Part of a small language model's weights: width 384, 29.8M parameters.
Each number is 50 + 12 x the weight over its row's rms, rounded and kept within 0 to 99. Layers, rows and columns count from 0. The size before them is the row's rms in percent of the matrix's.

# up: layer 3 MLP up, 1536x384, rms 0.395, rows 24-92, columns 96-143
# down: layer 3 MLP down (transposed), 1536x384, rms 0.208, rows 24-92, columns 96-143
up24 105:76 42 54 29 59 66 37 52 54 50 54 56 47 64 59 65 47 43 40 65 46 43 39 36 43 37 48 51 56 58 28 55 49 42 50 27 60 46 59 63 42 51 54 49 26 55 57 40
down24 109:34 33 42 33 46 51 41 50 54 31 55 28 43 56 64 39 43 48 47 45 47 50 46 54 46 47 61 41 32 71 52 48 76 38 57 41 54 44 33 65 35 67 47 52 45 46 54 32
up25 102:38 44 54 35 55 59 51 46 49 70 28 46 82 51 37 68 40 22 49 65 58 49 47 61 44 53 38 47 61 73 39 64 61 39 33 42 35 68 46 48 48 43 42 24 58 60 39 44
down25 105:52 57 45 38 18 67 65 53 49 62 55 54 80 50 57 53 62 63 62 77 59 45 82 29 52 49 35 53 63 67 51 38 69 12 38 46 40 60 66 54 50 47 34 66 60 63 55 53
up26 097:45 64 48 75 58 64 42 31 24 40 41 36 32 51 57 44 47 68 52 34 69 39 58 53 40 49 57 57 54 37 38 60 62 40 48 61 43 62 74 53 52 49 56 53 55 26 54 51
down26 092:41 45 56 39 42 62 28 40 55 58 59 35 69 45 54 61 52 48 46 66 63 49 64 56 31 37 39 60 49 51 37 44 39 67 52 56 44 56 65 37 36 40 63 54 53 67 36 77
up27 098:66 67 49 48 44 39 57 43 64 55 37 47 50 52 35 40 24 78 46 48 42 62 39 44 48 40 59 38 33 54 47 43 48 59 76 48 43 56 54 37 60 32 64 41 54 60 32 52
down27 093:64 62 25 34 62 49 64 80 70 57 57 52 50 42 69 70 30 58 58 53 49 56 75 40 33 39 26 52 57 59 48 48 53 63 52 56 64 49 37 68 33 58 43 49 52 71 39 80
up28 100:65 76 53 52 40 34 43 64 50 55 38 74 61 39 30 68 46 46 49 47 66 38 40 33 58 44 53 32 53 48 63 59 47 40 62 22 46 58 40 41 33 59 45 51 30 47 70 44
down28 097:31 53 67 32 60 57 34 67 39 63 48 42 36 39 82 47 45 52 39 44 67 61 53 49 50 66 68 41 54 35 47 32 60 45 47 52 46 59 53 54 46 31 42 44 45 40 34 65
up29 100:24 58 52 45 61 37 27 51 79 69 53 49 45 63 50 56 82 49 34 57 46 57 58 28 51 22 56 31 55 38 63 51 41 41 40 49 31 58 80 53 51 36 51 44 45 35 46 47
down29 098:56 49 55 43 49 45 30 50 75 63 70 54 57 49 51 56 65 63 44 56 76 47 33 53 49 51 59 45 50 55 55 47 69 39 57 54 52 33 55 64 40 56 45 55 45 40 40 30
up30 095:39 59 66 36 55 46 48 21 40 51 48 51 41 39 68 52 50 50 82 56 40 67 70 40 44 41 40 69 58 69 54 41 55 54 41 41 51 51 41 39 25 63 48 44 42 75 58 60
down30 092:53 43 60 44 61 71 42 59 39 38 74 61 33 33 34 52 64 43 48 45 43 69 40 51 70 53 47 48 50 67 52 69 68 62 47 62 51 59 78 44 50 58 52 66 62 41 53 59
up31 103:32 26 48 82 51 72 52 40 49 34 48 80 59 77 67 61 44 54 52 47 28 54 31 82 47 50 38 48 27 45 39 40 56 47 37 58 61 54 44 49 49 70 59 35 47 55 47 29
down31 100:73 53 46 43 64 53 70 56 45 46 51 38 44 47 30 51 43 48 44 71 40 30 58 27 55 61 47 62 54 48 53 56 38 51 32 60 52 72 35 52 67 33 45 60 44 72 73 50
up32 100:63 49 28 64 39 71 56 44 78 41 28 36 39 62 54 52 53 44 30 54 62 26 31 39 49 32 53 59 43 43 49 49 63 55 48 55 42 48 38 37 51 43 48 46 43 46 60 50
down32 093:50 57 47 45 48 54 45 54 46 38 51 48 72 66 15 64 58 30 60 57 52 40 36 71 57 70 70 56 51 45 60 31 52 47 43 42 85 48 30 71 47 49 65 47 48 52 47 42
up33 099:52 57 54 54 54 50 51 36 49 72 54 52 44 56 47 38 54 54 77 49 63 56 43 60 41 49 79 61 26 47 52 66 36 54 19 59 84 37 56 56 56 69 35 62 47 42 54 52
down33 102:57 47 34 51 51 65 39 41 37 70 79 37 66 21 50 39 45 54 63 50 39 44 27 58 58 59 61 57 50 48 38 39 38 32 48 55 52 43 11 33 40 52 69 39 47 43 46 61
up34 093:40 47 50 50 24 42 62 37 59 50 45 62 41 44 43 43 60 41 45 51 30 54 63 50 54 46 46 28 57 60 64 45 48 59 57 18 53 52 48 75 46 48 67 25 67 47 40 49
down34 089:45 56 64 50 46 46 33 55 37 38 58 23 59 50 37 31 57 24 25 58 30 29 40 48 59 55 24 42 62 52 61 50 36 69 43 43 52 50 45 40 57 22 61 48 50 58 51 56
up35 103:64 52 58 42 41 37 39 50 50 47 35 47 46 72 44 24 57 61 50 34 27 60 52 36 53 43 61 74 68 51 59 72 57 54 52 47 42 66 55 56 51 57 54 61 36 50 39 38
down35 100:58 37 71 51 58 35 23 53 45 39 53 60 43 34 70 52 49 56 62 63 72 45 61 56 73 40 66 46 43 44 54 54 46 39 55 53 52 41 48 62 49 49 56 41 43 63 58 51
up36 103:42 34 45 39 44 26 52 59 31 62 59 57 53 57 43 80 60 48 48 43 61 46 55 44 25 35 64 59 49 35 44 51 37 54 46 60 27 69 39 34 27 57 38 47 73 37 45 54
down36 101:67 57 56 31 67 43 31 43 50 43 67 41 45 41 43 72 55 43 52 33 66 42 53 28 56 50 54 48 47 50 21 42 42 45 50 53 24 56 45 47 46 49 47 66 41 47 65 40
up37 105:51 44 51 58 29 57 51 57 71 36 51 66 69 54 34 35 48 59 55 40 38 45 51 55 62 60 46 47 37 45 56 56 51 39 63 40 49 41 68 66 32 57 54 57 51 38 54 51
down37 103:20 46 31 35 50 60 48 60 35 59 63 46 56 51 31 29 61 57 28 44 51 43 62 45 61 45 55 41 51 26 38 41 53 25 27 40 56 49 48 49 30 37 58 55 53 50 36 51
up38 101:38 55 77 52 45 54 41 61 62 55 43 49 52 45 21 45 57 43 43 55 52 61 48 58 29 49 29 46 52 55 28 73 53 56 36 47 54 50 39 46 44 40 61 41 52 41 41 38
down38 101:41 59 30 40 29 39 36 25 20 68 62 41 48 65 67 47 54 50 41 61 49 42 45 38 49 62 61 51 49 55 59 43 42 66 65 39 31 31 62 34 53 40 71 61 55 61 54 48
up39 092:38 52 44 40 29 44 44 68 61 31 62 71 49 47 62 45 53 75 59 27 43 36 62 52 48 42 23 66 47 66 30 36 44 36 44 48 44 40 48 50 59 44 37 59 50 22 56 63
down39 088:64 24 44 59 60 55 51 49 45 74 31 35 31 59 51 54 43 46 71 46 40 66 56 45 44 54 50 62 51 39 50 73 60 54 65 63 42 39 51 41 62 51 65 37 57 47 42 34
up40 091:35 35 35 54 81 53 57 34 40 56 40 33 50 46 30 42 44 59 52 42 47 19 71 61 58 47 44 39 42 51 61 52 77 65 62 47 32 50 51 52 26 34 47 64 48 47 48 35
down40 089:37 51 43 49 25 41 66 53 39 56 53 49 65 52 61 40 49 32 32 62 47 68 49 63 48 45 59 65 24 65 19 49 35 38 47 50 54 37 49 49 59 74 50 41 57 41 52 49
up41 083:48 68 66 62 53 54 27 73 46 42 25 53 61 57 42 49 33 46 38 47 53 46 39 46 46 49 46 45 44 44 64 31 41 48 46 61 45 42 51 62 58 46 71 74 43 65 33 41
down41 083:64 50 52 44 44 57 70 52 54 44 60 39 58 64 64 55 57 46 64 64 34 55 64 47 62 52 72 63 48 64 51 44 62 52 63 60 62 40 24 39 64 71 58 52 44 49 55 26
up42 102:63 23 33 52 53 49 43 45 74 34 41 55 54 57 57 20 49 31 53 72 45 47 52 50 54 51 35 48 54 38 45 54 47 60 52 52 48 39 39 31 31 53 31 56 49 33 48 41
down42 101:50 33 42 40 64 39 47 43 66 31 65 55 55 38 43 33 54 59 43 44 44 57 47 40 48 26 68 41 48 56 76 66 64 65 39 34 53 61 46 35 38 46 42 53 35 36 67 57
up43 096:41 38 58 43 57 49 61 38 69 41 32 29 56 58 54 56 54 49 67 63 50 48 31 29 58 46 31 54 41 68 52 63 58 40 43 61 64 31 65 48 47 74 62 66 46 54 65 50
down43 091:73 46 58 43 44 44 56 47 43 59 43 69 29 54 35 53 77 36 49 42 28 45 49 50 36 65 43 51 48 56 36 81 49 62 41 31 45 82 58 36 55 73 45 53 42 29 48 60
up44 104:45 48 65 37 27 52 47 74 35 49 59 67 55 41 60 43 42 47 65 55 45 74 51 43 62 52 29 57 41 41 32 59 67 65 61 45 53 61 58 53 23 44 58 48 57 55 42 62
down44 096:57 53 55 35 61 43 61 35 52 52 36 42 37 68 38 69 64 50 53 40 41 50 58 52 29 29 89 54 63 63 65 32 32 68 55 28 56 47 38 61 56 61 61 63 36 36 45 40
up45 103:38 53 41 52 45 28 62 68 51 67 41 51 75 41 79 44 49 68 49 47 58 59 60 51 52 65 42 43 48 62 52 39 44 47 42 51 55 38 66 39 42 57 29 53 39 70 44 39
down45 101:55 54 43 42 37 32 56 71 40 57 49 61 61 50 34 52 52 44 44 50 79 57 51 59 44 58 62 42 37 63 46 47 55 42 56 53 35 46 51 43 71 50 30 63 64 48 59 42
up46 104:24 61 47 69 77 57 52 41 65 44 55 53 68 40 51 52 36 28 35 53 51 65 43 55 81 40 40 50 48 47 63 45 63 55 56 54 53 24 51 25 60 44 49 56 45 49 54 33
down46 113:48 30 70 42 47 56 52 37 36 58 47 55 70 71 61 47 47 49 37 64 49 47 69 23 40 56 64 71 28 60 43 42 43 67 34 72 69 35 40 58 72 48 48 79 48 38 44 47
up47 103:62 47 68 61 53 18 38 58 60 57 75 48 37 29 42 47 54 47 66 56 45 67 49 33 46 58 33 58 52 23 74 56 60 45 61 53 65 45 62 27 53 59 34 29 62 51 37 34
down47 117:47 56 72 48 35 49 25 49 35 56 74 62 62 59 44 50 38 52 49 64 32 32 72 28 37 33 56 61 37 68 64 57 65 43 46 51 65 50 47 53 40 62 45 46 59 48 68 53
up48 095:53 42 59 45 55 60 60 51 29 47 28 57 57 68 46 46 57 63 53 48 66 50 38 28 52 69 45 45 37 59 63 36 53 43 49 63 57 47 56 32 70 49 47 38 61 55 47 40
down48 087:65 46 44 45 40 44 47 64 53 59 72 55 48 44 44 67 47 59 49 45 49 35 72 65 53 50 55 58 56 66 57 77 63 48 38 17 42 51 69 59 33 50 61 50 37 44 43 61
up49 094:38 33 67 45 26 43 36 57 79 56 50 38 61 56 24 29 44 48 51 32 50 50 51 43 70 43 54 66 59 59 53 39 48 38 50 54 37 52 34 30 40 22 42 25 60 63 43 48
down49 094:39 45 32 42 58 71 44 43 45 41 68 50 73 51 67 34 49 22 40 43 61 55 45 66 51 70 30 46 47 34 60 37 49 53 51 64 55 75 63 25 47 80 64 68 50 68 39 43
up50 115:65 58 64 36 32 50 51 42 37 55 50 42 57 39 44 48 39 59 55 49 39 63 60 52 59 48 23 59 53 54 60 31 44 65 53 20 67 63 58 49 42 35 48 54 50 76 33 58
down50 128:54 38 50 53 32 50 52 34 46 52 49 76 69 76 44 46 31 49 47 59 78 67 85 56 59 35 28 43 60 37 57 43 44 52 58 42 60 35 54 63 59 39 50 61 47 58 37 80
up51 100:40 42 46 34 66 46 36 43 72 54 26 18 53 33 45 50 34 47 28 57 57 37 77 64 41 37 50 40 48 72 69 53 32 56 58 67 82 40 53 66 56 53 58 46 67 26 37 57
down51 107:37 51 46 58 63 67 42 68 80 53 34 44 49 33 42 60 57 54 59 87 49 49 70 66 48 54 44 46 58 48 43 44 54 54 42 70 60 49 61 53 69 80 49 61 60 73 47 57
up52 088:40 34 59 57 58 37 53 70 47 49 31 57 51 38 67 62 40 65 49 39 58 35 33 59 31 45 50 70 58 67 39 33 61 54 43 41 47 39 56 65 60 47 36 53 69 63 63 41
down52 103:46 65 36 64 47 57 44 29 52 70 71 48 47 51 28 62 58 27 48 44 59 55 72 47 68 41 53 55 39 65 62 41 32 73 47 45 36 32 43 45 53 46 70 45 33 50 52 33
up53 099:52 56 66 65 34 45 53 38 36 45 44 47 62 62 52 24 70 78 51 52 35 53 42 62 46 55 63 41 28 51 51 49 53 43 49 61 61 51 54 42 58 41 60 60 71 61 62 40
down53 095:65 63 62 38 58 43 28 54 55 43 40 43 65 54 32 44 53 49 59 42 47 39 14 44 57 46 55 65 67 46 41 33 64 49 16 66 42 54 34 44 53 48 61 46 39 42 44 43
up54 097:60 44 48 32 69 71 56 56 53 27 51 57 47 33 70 45 57 52 62 44 58 48 46 40 51 59 48 37 33 65 59 48 51 34 64 74 39 51 31 48 52 62 55 54 60 49 52 65
down54 098:64 48 46 35 42 46 48 41 77 47 55 39 59 34 48 36 23 71 42 79 70 63 57 41 49 46 71 55 60 62 60 44 44 39 68 65 54 56 55 45 40 51 51 55 61 26 22 55
up55 100:42 47 54 55 60 66 57 43 37 36 46 55 40 45 51 53 53 39 43 47 63 59 51 51 52 51 56 61 73 70 40 30 40 46 58 52 53 73 60 55 44 55 18 44 34 72 52 49
down55 106:65 54 86 46 53 49 66 43 49 31 53 42 47 50 35 43 36 39 52 40 58 45 65 62 39 32 61 56 42 31 37 50 75 53 54 48 44 58 50 50 50 37 29 51 44 64 75 38
up56 105:52 55 49 54 53 54 45 59 59 45 45 41 57 65 29 55 42 49 63 44 64 55 41 35 42 51 40 42 58 35 68 45 42 37 42 33 37 72 38 39 47 52 63 54 58 46 60 50
down56 104:43 53 58 63 55 43 34 57 60 37 51 40 35 64 47 52 46 50 44 48 49 55 40 33 30 58 28 52 55 40 27 40 39 65 57 36 18 60 45 65 57 46 46 46 69 38 53 55
up57 088:55 61 40 45 52 61 74 43 62 43 44 35 67 51 38 71 45 68 44 50 56 55 47 34 57 67 53 42 41 48 68 58 56 36 47 45 30 55 74 70 26 41 46 55 30 44 49 57
down57 087:32 34 57 64 22 30 52 40 44 38 42 42 45 60 40 41 61 39 51 60 52 52 46 66 38 35 70 50 38 40 46 42 50 77 57 42 64 35 20 56 60 49 35 50 40 57 54 55
up58 098:55 52 36 36 47 55 57 82 25 64 45 30 37 43 43 47 67 60 59 75 53 47 31 53 48 51 43 25 58 42 61 40 59 52 33 62 35 66 71 31 30 49 40 49 48 46 51 60
down58 098:34 56 39 39 49 42 50 79 51 42 46 46 48 44 50 65 72 54 47 60 48 50 27 59 33 57 56 41 74 45 78 52 47 63 47 65 35 57 65 21 34 26 52 65 35 46 49 53
up59 104:49 42 51 54 52 61 30 40 71 57 47 57 44 53 45 48 52 43 45 43 55 46 51 59 48 55 47 51 47 43 62 65 63 35 28 61 72 47 53 45 63 50 37 56 59 50 53 54
down59 106:53 48 53 53 56 62 75 43 35 44 39 38 60 57 54 67 67 62 66 28 44 57 24 33 25 59 45 63 28 38 47 49 61 39 58 58 49 41 44 34 40 29 66 51 58 55 45 44
up60 105:56 42 50 48 78 34 57 58 36 62 70 58 47 57 35 56 27 52 60 42 55 45 45 50 47 35 45 35 42 57 24 39 62 40 37 40 50 41 37 39 40 58 67 46 33 54 44 60
down60 107:55 61 62 25 57 51 53 54 66 41 47 56 64 59 58 49 60 65 45 62 60 42 40 55 57 73 63 59 69 48 40 50 59 35 48 52 67 45 37 51 45 61 48 53 15 52 33 43
up61 104:24 47 36 36 80 49 48 36 51 31 42 69 38 23 53 43 42 52 65 60 41 38 63 48 50 48 50 28 39 51 59 52 69 41 59 61 45 41 54 58 56 65 38 66 46 45 48 36
down61 117:49 46 67 42 55 67 41 43 50 43 56 58 72 34 20 48 37 61 60 38 38 54 47 38 66 66 67 49 34 63 70 41 72 42 54 46 36 55 53 48 55 43 52 48 44 43 36 47
up62 098:66 52 69 29 37 65 58 59 67 47 54 42 54 43 62 38 68 62 57 50 45 44 43 32 61 41 40 47 65 64 38 47 43 36 55 56 63 59 42 33 27 64 61 47 44 56 57 54
down62 102:55 52 84 60 47 36 64 56 51 56 47 38 34 57 64 62 58 62 34 55 33 38 63 49 74 46 58 40 57 51 47 51 57 60 64 74 55 47 52 39 59 66 49 53 56 44 57 45
up63 099:59 46 35 47 48 81 41 63 39 50 71 56 61 27 33 64 62 46 39 50 47 39 52 55 59 51 45 74 52 73 59 36 53 15 63 48 44 49 57 45 69 49 47 47 64 66 57 39
down63 105:52 44 26 62 51 45 57 35 68 43 54 42 45 57 38 46 74 59 46 50 32 42 61 59 44 44 57 50 50 44 54 60 41 57 52 59 41 50 37 42 52 39 42 49 34 67 59 54
up64 093:58 33 47 51 62 42 56 55 56 56 48 40 51 54 87 25 73 37 38 63 46 62 48 46 55 76 65 52 43 39 39 47 73 53 67 48 52 54 51 35 52 62 32 46 51 47 69 31
down64 096:64 42 30 44 47 71 42 37 65 37 44 38 53 43 45 50 40 45 42 51 49 51 69 46 44 34 57 42 60 51 46 44 24 43 64 44 41 69 51 63 54 28 61 57 55 67 62 50
up65 092:22 61 54 54 59 63 48 50 41 54 59 73 42 44 44 59 45 38 67 54 31 39 65 40 69 36 37 42 51 27 44 31 62 67 53 59 48 64 29 46 68 54 40 39 59 33 33 48
down65 089:50 43 50 52 65 58 48 47 61 65 72 44 61 45 60 60 64 36 50 46 63 58 61 70 46 40 57 44 52 37 51 44 63 52 29 57 69 27 48 60 50 32 55 43 40 72 63 55
up66 097:35 40 51 58 29 47 59 65 75 53 30 32 73 48 42 25 49 70 80 39 57 68 64 59 54 56 39 47 32 42 50 47 30 75 30 32 28 43 30 56 72 67 51 34 34 55 50 33
down66 094:35 57 53 57 49 39 43 38 55 42 56 48 55 63 58 46 42 61 47 63 27 46 59 39 43 72 65 55 73 29 40 37 61 63 19 59 55 40 59 44 65 49 47 48 47 53 43 93
up67 097:52 42 44 48 61 50 79 48 41 85 60 49 66 37 54 57 43 25 48 55 52 51 54 52 47 45 62 43 48 61 54 50 49 39 39 40 59 74 75 59 48 53 40 49 39 56 70 51
down67 094:49 54 40 39 56 49 68 65 42 61 45 48 36 32 69 61 74 35 48 51 52 48 25 57 51 42 58 64 52 54 46 60 73 48 45 38 58 54 69 43 67 68 54 38 35 58 48 49
up68 097:84 37 63 55 53 38 37 42 32 31 67 66 59 61 53 25 40 55 61 69 63 55 37 49 61 63 53 56 66 36 63 60 57 66 62 27 51 50 26 58 59 53 56 50 54 36 54 37
down68 099:59 46 61 35 45 37 46 64 40 51 64 48 35 58 52 72 43 48 60 68 39 33 48 68 21 59 54 27 62 39 41 62 50 60 34 36 34 42 56 53 69 30 75 64 29 38 64 63
up69 096:53 41 50 47 44 44 37 49 44 51 71 58 59 58 43 28 51 61 44 64 60 63 46 60 47 45 51 34 50 43 48 56 38 61 41 44 54 49 53 57 50 61 37 36 39 68 45 40
down69 099:53 50 31 49 56 51 61 37 29 34 63 57 56 52 53 58 40 51 21 45 21 33 48 60 53 38 74 37 51 75 64 56 31 40 62 63 56 55 29 47 58 47 44 57 52 59 52 40
up70 096:48 55 35 46 34 52 65 59 55 47 57 23 50 58 16 50 61 56 34 40 37 27 48 52 61 55 49 41 34 62 56 37 41 39 49 32 62 45 62 43 49 59 46 24 43 55 41 50
down70 090:38 66 51 47 29 63 46 27 63 53 64 56 66 64 75 56 66 36 43 46 36 60 45 54 60 42 68 31 48 45 33 50 47 46 62 45 49 62 50 56 53 59 55 75 57 48 61 50
up71 100:61 26 58 43 37 52 43 62 34 64 55 44 44 52 50 49 30 43 56 54 52 47 60 55 13 61 52 51 40 57 53 53 41 38 51 27 54 49 51 70 42 49 53 62 43 44 43 37
down71 094:56 59 28 53 42 35 32 44 46 36 35 38 47 52 27 48 58 49 33 52 52 75 71 49 60 51 40 57 41 59 51 48 38 58 52 35 50 58 35 56 52 52 61 43 46 43 55 27
up72 102:43 44 53 48 55 57 45 42 59 40 49 49 28 54 45 54 49 71 58 40 59 40 66 51 32 41 58 58 50 67 53 47 42 57 40 69 50 61 39 46 51 33 59 57 58 32 68 62
down72 113:32 49 41 28 64 52 62 55 52 54 49 47 34 52 48 41 53 70 42 54 45 54 62 62 21 55 35 53 34 59 71 32 38 53 54 46 46 57 50 48 51 36 40 45 42 53 67 42
up73 096:48 32 58 32 24 51 57 47 46 47 54 58 51 57 35 56 38 50 66 48 60 56 68 43 39 63 52 41 43 39 50 45 47 55 58 55 41 58 56 51 45 45 57 41 66 31 51 53
down73 094:52 43 50 55 63 32 37 53 38 62 52 52 50 63 54 45 77 61 32 64 36 46 37 70 52 56 38 48 55 66 57 37 36 57 35 37 49 41 43 60 52 46 36 54 56 46 29 42
up74 105:46 61 52 51 45 48 44 31 37 53 49 66 36 49 63 65 62 60 60 64 63 60 60 53 47 65 47 58 50 61 58 48 57 54 53 73 46 66 45 27 45 51 38 39 56 59 52 51
down74 108:66 49 52 37 74 66 77 51 61 60 60 73 58 07 29 39 22 61 63 52 42 61 37 46 41 43 48 51 29 29 46 56 39 48 40 53 51 73 34 24 54 79 69 66 55 54 49 47
up75 101:62 50 55 61 44 54 49 48 78 38 41 62 54 26 40 54 45 46 51 63 46 80 51 56 39 55 46 34 52 48 48 44 42 49 50 71 42 34 53 70 41 46 57 64 54 51 54 27
down75 095:47 33 47 49 36 38 21 32 41 46 68 50 35 37 65 50 64 55 42 27 45 44 70 54 64 51 47 49 38 31 36 44 47 39 54 42 41 52 32 36 41 55 71 40 62 58 42 72
up76 093:64 45 54 23 55 42 59 38 50 58 68 40 63 68 52 51 31 61 51 35 31 59 54 53 25 51 57 48 61 27 52 37 43 48 49 56 63 40 23 38 50 23 39 52 28 60 47 61
down76 095:52 50 53 62 46 70 31 38 47 58 35 43 37 55 44 70 63 48 44 50 69 57 59 52 63 52 58 54 44 47 61 46 60 69 56 41 18 51 54 39 48 64 48 50 57 41 62 49
up77 097:38 42 48 44 40 56 13 51 37 58 39 60 42 48 39 28 37 56 37 43 47 53 48 35 61 61 60 61 56 40 35 61 55 49 50 45 45 49 52 24 53 61 60 50 61 32 54 36
down77 100:49 67 39 46 41 43 47 41 61 46 65 34 53 40 47 50 49 20 60 49 60 47 37 64 43 50 37 46 38 49 57 60 47 79 44 55 33 52 46 69 53 52 48 46 50 47 62 70
up78 103:45 47 48 38 37 56 66 64 24 47 55 48 56 43 28 47 58 76 51 73 65 63 61 30 36 47 54 65 47 48 41 52 64 30 38 72 60 56 56 46 63 46 53 41 29 52 54 36
down78 109:50 37 46 56 59 62 46 46 54 43 69 35 64 30 39 40 40 50 47 85 36 36 33 59 63 54 34 60 44 47 28 59 45 43 34 57 54 31 46 63 42 52 43 63 56 81 57 59
up79 108:49 46 39 46 32 36 75 93 59 43 52 54 46 39 59 55 60 51 54 21 47 59 68 56 45 62 71 41 56 66 64 56 35 58 53 41 59 37 61 39 56 45 39 62 21 63 41 45
down79 114:50 58 54 28 65 48 66 67 55 38 55 53 29 15 49 35 67 35 44 50 31 60 41 38 63 33 41 51 42 57 56 47 49 33 36 46 41 55 47 57 52 36 39 38 63 61 49 51
up80 098:55 31 47 58 43 72 35 67 46 72 58 40 49 50 58 50 30 43 38 57 70 68 64 54 67 42 53 54 49 59 42 62 40 66 24 39 29 54 51 40 42 36 50 58 23 69 41 48
down80 091:54 68 49 46 36 49 49 40 40 55 46 64 57 41 47 35 49 59 71 47 50 23 39 38 44 59 34 61 62 49 24 57 52 46 34 56 61 49 49 64 41 62 49 65 52 35 53 32
up81 102:41 28 36 50 61 51 52 26 42 48 40 54 28 42 69 43 37 45 49 69 51 50 39 41 67 43 52 65 55 52 50 27 40 57 50 48 51 56 73 77 52 57 21 64 44 46 20 41
down81 097:38 34 26 48 55 39 49 34 45 43 47 53 28 52 58 52 44 37 54 80 52 50 33 27 58 41 63 71 55 38 50 32 38 65 54 58 31 51 52 65 45 60 10 58 33 37 36 33
up82 108:59 30 62 31 41 67 56 64 54 48 43 48 21 60 50 40 42 53 75 47 75 50 68 45 73 42 76 48 43 34 59 59 45 64 54 60 36 65 57 51 54 45 61 58 69 67 67 34
down82 108:69 46 56 50 57 63 49 54 71 46 55 52 56 63 12 75 35 38 58 68 43 60 64 35 52 65 34 33 70 52 72 68 51 55 56 36 39 30 58 54 56 49 57 39 52 56 65 47
up83 096:43 39 51 69 70 48 58 54 50 36 49 47 62 73 39 52 45 71 62 29 39 69 61 58 63 28 49 37 33 57 50 68 50 66 51 50 43 46 24 55 47 57 57 63 50 64 52 49
down83 091:35 53 19 62 68 39 54 62 62 48 47 33 51 61 44 69 39 43 41 57 42 38 54 71 63 45 57 53 41 69 50 61 49 46 51 67 60 63 31 52 49 44 54 45 57 54 29 56
up84 096:69 65 34 61 61 56 35 57 52 39 65 65 27 36 35 50 39 59 58 31 44 42 47 46 25 42 36 36 71 49 52 54 50 54 51 64 52 43 48 51 71 47 42 55 37 62 36 53
down84 107:51 75 54 57 87 40 55 53 58 43 43 44 75 42 51 48 56 44 16 38 29 62 55 42 39 45 58 50 63 45 44 51 47 50 52 71 66 47 35 61 56 49 60 47 62 53 31 59
up85 098:56 40 50 25 69 55 64 53 44 53 41 63 57 60 57 55 42 56 43 36 45 59 51 45 38 39 69 45 43 44 74 64 41 51 62 54 42 56 58 68 56 37 54 37 54 58 27 64
down85 101:47 39 46 46 51 49 52 59 57 71 53 47 24 66 47 52 65 58 45 41 36 41 54 44 47 73 62 57 41 43 54 34 36 30 50 41 52 27 43 49 77 55 28 44 70 52 48 57
up86 101:59 31 52 35 57 32 39 40 35 40 76 40 42 48 64 21 28 41 30 50 20 34 37 53 35 62 54 51 69 48 61 56 13 67 50 34 46 59 36 49 65 52 43 48 35 53 52 49
down86 104:32 49 53 41 60 52 55 40 31 45 53 48 41 42 42 39 54 59 58 57 53 51 33 60 39 48 46 54 41 84 64 38 48 47 56 51 60 49 34 69 76 68 40 49 44 34 39 64
up87 097:26 62 47 68 59 46 33 68 50 44 43 67 52 74 64 53 78 73 33 54 35 23 47 36 34 40 43 57 43 50 37 67 59 64 44 59 29 51 54 67 43 45 52 50 37 54 54 50
down87 096:33 54 41 65 64 49 39 34 39 51 79 44 35 43 69 54 57 60 27 74 39 48 44 42 57 46 57 58 68 54 41 61 31 59 55 53 65 63 40 45 59 68 50 11 62 51 48 56
up88 100:36 47 66 54 67 74 58 66 34 46 48 58 54 66 61 49 50 45 53 16 43 59 37 48 42 58 59 34 42 56 62 42 46 61 61 53 40 48 23 44 29 47 51 59 54 27 31 60
down88 095:61 46 31 47 66 43 61 70 53 52 35 45 48 51 31 41 66 52 52 44 33 45 73 38 53 43 43 52 50 39 48 51 47 38 67 43 51 34 40 46 51 75 75 60 42 50 55 57
up89 103:55 47 32 64 59 49 35 54 35 36 37 57 64 46 28 55 59 42 51 21 40 43 42 51 53 51 50 57 76 52 40 66 61 32 50 68 47 67 42 52 32 42 47 44 36 44 47 64
down89 100:71 40 38 65 43 41 33 60 46 46 49 48 39 53 58 64 54 28 73 31 60 46 59 60 46 61 38 23 39 48 43 58 43 70 70 71 51 59 58 61 41 48 60 54 42 38 40 26
up90 102:38 29 35 67 33 58 38 51 48 57 29 77 51 52 45 19 47 39 45 34 82 45 77 48 65 48 58 59 47 40 39 58 55 40 54 54 44 33 60 40 41 55 65 31 50 66 55 43
down90 099:61 60 38 41 39 55 56 46 58 54 44 65 36 51 41 30 38 54 51 49 57 49 62 57 39 78 51 46 44 29 35 59 23 38 75 64 30 65 63 50 50 61 72 41 42 50 44 56
up91 098:62 47 25 65 50 77 70 35 64 37 66 43 51 39 38 44 61 45 60 25 58 45 40 53 38 54 49 59 25 39 46 24 52 39 36 57 42 50 55 49 30 43 48 38 67 62 60 38
down91 105:61 27 72 48 58 54 61 36 46 65 53 42 59 36 46 54 39 38 47 45 67 50 38 52 26 59 68 43 72 64 36 33 47 57 61 57 57 62 29 59 41 56 49 39 37 69 48 55
up92 098:47 60 59 55 36 59 38 36 24 62 43 76 62 58 30 65 70 46 71 46 63 38 48 31 59 70 46 44 49 59 68 54 44 49 41 60 68 42 53 35 56 45 30 29 57 44 32 49
down92 098:44 64 34 44 49 55 47 48 35 30 51 44 44 47 38 51 34 47 74 42 46 65 50 77 43 22 57 39 90 44 49 31 78 41 33 56 44 53 63 40 54 40 72 53 64 50 47 72